config.yaml
n_layer: 15
d_model: 192
n_head: 12
n_kv_head: 12
head_dim: 32
d_mlp: 768
vocab_size: 8192
activation: "tanh_gelu"
norm: "layernorm"
norm_place: "pre"
norm_eps: 1e-06
positions: "learned"
qk_norm: false
attn_scale: 0.177
bias: "all"
tie_embeddings: true
parallel_block: false
init: "normal"
init_std_qkv: 0.0236
init_std_o: 0.0
init_std_up: 0.0236
init_std_down: 0.0
optimizer: "soap_variant"
lr: 0.00638
beta1: 0.95
beta2: 0.99
weight_decay: 0.0
lr_head: 0.00792
warmup_steps: 200
schedule: "wsd"
decay_fraction: 0.779
decay_shape: "linear"
final_lr_fraction: 0.1
batch_tokens: [32768, 65536, 131072, 262144]
seq_len: 256
doc_mask: true
train_tokens: 278300000
steps: 3054
dataset: "wikipedia_en"
Each number is 500 + 25 x the weight over its row's rms, rounded and kept within 0 to 999. Layers, rows and columns count from 0. Numbers have three digits each. The size before them is the row's rms in percent of the matrix's.

# v: layer 6 attention value, 384x192, rms 0.205, rows 292-311, columns 64-127
# o: layer 6 attention output (transposed), 384x192, rms 0.186, rows 292-311, columns 64-127
v292 100:542511481480562526507489478523524477516521509478557486527508472530497511494515489523496492486506506519505503503509497470520485499521456505512506503535497482541512517499472453463479511460533499
o292 100:455521492529451497512459507479479541516511498528502479512510522491494533549480490455516475466532483495469522498481503500520464422524476463472548504467496524513468511453528499508484489489482487
v293 095:513522460483468489495496462491489516507495520549502476494462497477493553505519465499476502521502488524563506537513534513535477523446552499514510514526428519525496524511467548519482538482501554
o293 100:525481498520511479493541531507471467503489483481524502487501482528524469479495527468510523525493476506490512501515497456490504503528474508514508501492493499519509462523502496518488479517471487
v294 092:496494467476513485530481553498521490529509502503501488488456520483498502481484450486508503537528536500528509478459539466503515489503520502538495436503502492461469485541483534513518479519473450
o294 095:490486512483534521471478457519531503483500495510528453510516481488511524517476503525508524497474488524482459533552465558474457504523475535503522535545495502482484513499518487508521524503518470
v295 097:506477500485506496502490523457513519518516507467478515510547467519528523527490492469491522523529500508511486491461478469519473516490486517522506479519541498494518517519464500470547511544486480
o295 097:488463479513448499531500485500465473486482488509512449489516523493450511475504525521471498505476494496488511529525513526471473523489521460483514474500508519531507500524467540500473472532535513
v296 096:554497473494524533539509523504558491464470532548535462494499501514508507512489496491533504537515454515481483521519478514479489482505519457497481519489483501506497499541454528526480536501530508
o296 093:523495510463498470526494489496530530497490505489518462481546505488519480565528535496524544499502528480550504495513481526517500495527540537436518485536508499496493501533532506485489532501507464
v297 115:474491530509465481512502518456531509515488454529491545518486485482465549509501529544463449487488502536493490505456491501486493499435515559497543499526507533491469501479513473482519474492492528
o297 105:536527493479494484490519507493490531506523486461496524524458528489543450452519481476515504512531482504507526506517510520468531504531508498520481519427526500525512467494466587513469517509491507
v298 096:490506527483531497487525506470485508504541515518465519477473501524488517504491515496504472479479536473560469514502490500515474494497492452490536502509517452473500510464525491499490479513483510
o298 104:521503437507541513465464438509489488495507505480507495547505548477481493517459503515496483527479492533445574501517518470490556558435522503498465505523505524497506500528507494527546504498478471
v299 099:457502501541530521477489490498494508517501513482462520523503516558528470514505468494493537514524518488489512499530531501480528521514441461472508529489504496453453474480498476472487500500546479
o299 090:518494493517488488535457478502486511479492508483554517491501472523472521478496514469508489501491489547494480514522492488554520458481453515475485510491466551512467507485468502469520492499502491
v300 105:490495526482488541527515511459493545509479481529517455496516489471502549479481524476554509505497483488499526525515511507494541505503531497468519472498463491506471480499491537513512529484462521
o300 098:510476465525538498503497497555461466517507477477523486486516471486484478466557543516510509498466499503523506521525499523445522484503450474465493557500510499461488485527532494426513496512519489
v301 100:470511540524461451524507467479517521518515471517479509506493489472478499510434495470513468565511456504492479486526540539518505465492563535505515522518464523488481518505498514514483515475470476
o301 099:495549520504497543484491570502507491531564469491500519464474500488513463476475511518492468498490538499531455476494464453510527477507536491482554494479515469508491477509498484516503497487500509
v302 098:490465461499569489526481455529492476514525489508513479435526490536519456465527490497521536524482575499482479479519518478505482494539490488505506453512489504482490534504534522457517512503507517
o302 097:531510499512469481505488485458512488493462470497488450487528471465506509504487531520472473444489490550473506456495484514529504518461488528503504517510542524565472471475516527512486486482511529
v303 103:502544481482491498469501508516469492479481504442532510497494512464494484488498495520501524486510544466469545474487492496523516509526483511473488541502516507488539510487531494512518492537446483
o303 110:465504460492491478456520526483523481505500504524485477470496477517527493500502468500470444466490449488479489482497500496482472495492473529511511524488485486482514525478496482487469458506506516
v304 107:468496521500494492496498522480484451482567503454464508503519516500499505531447528482502533527511523473478538495477477508492487478484497499537551522531475511518476516493505477518546490529507525
o304 101:528489461480487503505488495549499505479450507496528494524486510506477532500506437528500480508489472504471502510492495515508473533486554524426488466465537504475528463498487496504483528469515479
v305 106:481526571543440531459532501482489527503497490522522551484483484478491501543506492511441474473560463526515470527457493505487518538505540528488498483550511520535508509456507536495462494506510518
o305 102:492497500472513484495517529552474492527548452483475494495468500546490503465545494518496496496503512518513511490495508526553510495481488480507459510492492468442485463578505490524535498498506499
v306 088:508474484482467514528495489502469527515451485522531484519501452485500504480508468519477503523499508456504525481471482541456585518472470511518465448463498476510475510500508496502496501504531512
o306 085:543506493532483484457494490505522496475498474496480506484485506485465475524520516499481463498492454489477486468520511501514472453521507469521496538528484506491492490515495507530510495518443485
v307 111:492540526499468487496466544548523488486509505511538511487500475516528516496528516530513494457551502528502452490531456423515521499483486492493478478503507539480533535504516514499480534490488512
o307 111:496466457497527491507544496471474493493466509432503487504547487475493481492491501479493512501509508496516521486482509510501527482523450479471502531491508472528524509568507437547490485529487488
v308 124:492539474509510556485472524503462487505502508480526488503456537546509512491511491489534498502491513512496523509495533471541501554511507532499506468469492523544478472500478495484515537500537486
o308 109:477527524506492455505509493497497510475518540521485510510499485483494506495538523524482515510499485506490468521498496509502456478503541471491472461474463483438548555496526487517555463499527487
v309 115:469523516474482502510489472484501490478500468526477479538463543555477454488490491556522509485531482518511507506484504453515477504470488543445500533522522521473503523518492510449507485501472525
o309 114:482497497495486525510531512514520486488504496487482548484528493479498496460473537460473548443508491530491470514543475493496489456495523508508498468507529469534520525491483493531445511471518484
v310 115:506507511539478522496485547500471495531564499476501509471546458475525509476486500490475515458491494517492492481503475510544513501541514480517514486507483525484492466496574509509480484500472502
o310 108:505484481464512511521491498518520522475508520502484463474503479487450472477516487514548456494493504494457515478519486500475455472463482470472484531486502553505452512486477478527501490494555525
v311 101:476493478486524436504477464468486469521525471493512503462550498509488525495497502527525465514555453500558526522486506503469500458475497520535515498492514495579479480520475508479552516507505523
o311 101:500467530476490532534511490513455548510536538482531514499493512513481469516481530514461486509513495490476503494514525475513494505502549489464531490517507545420532460539477503520487462485514461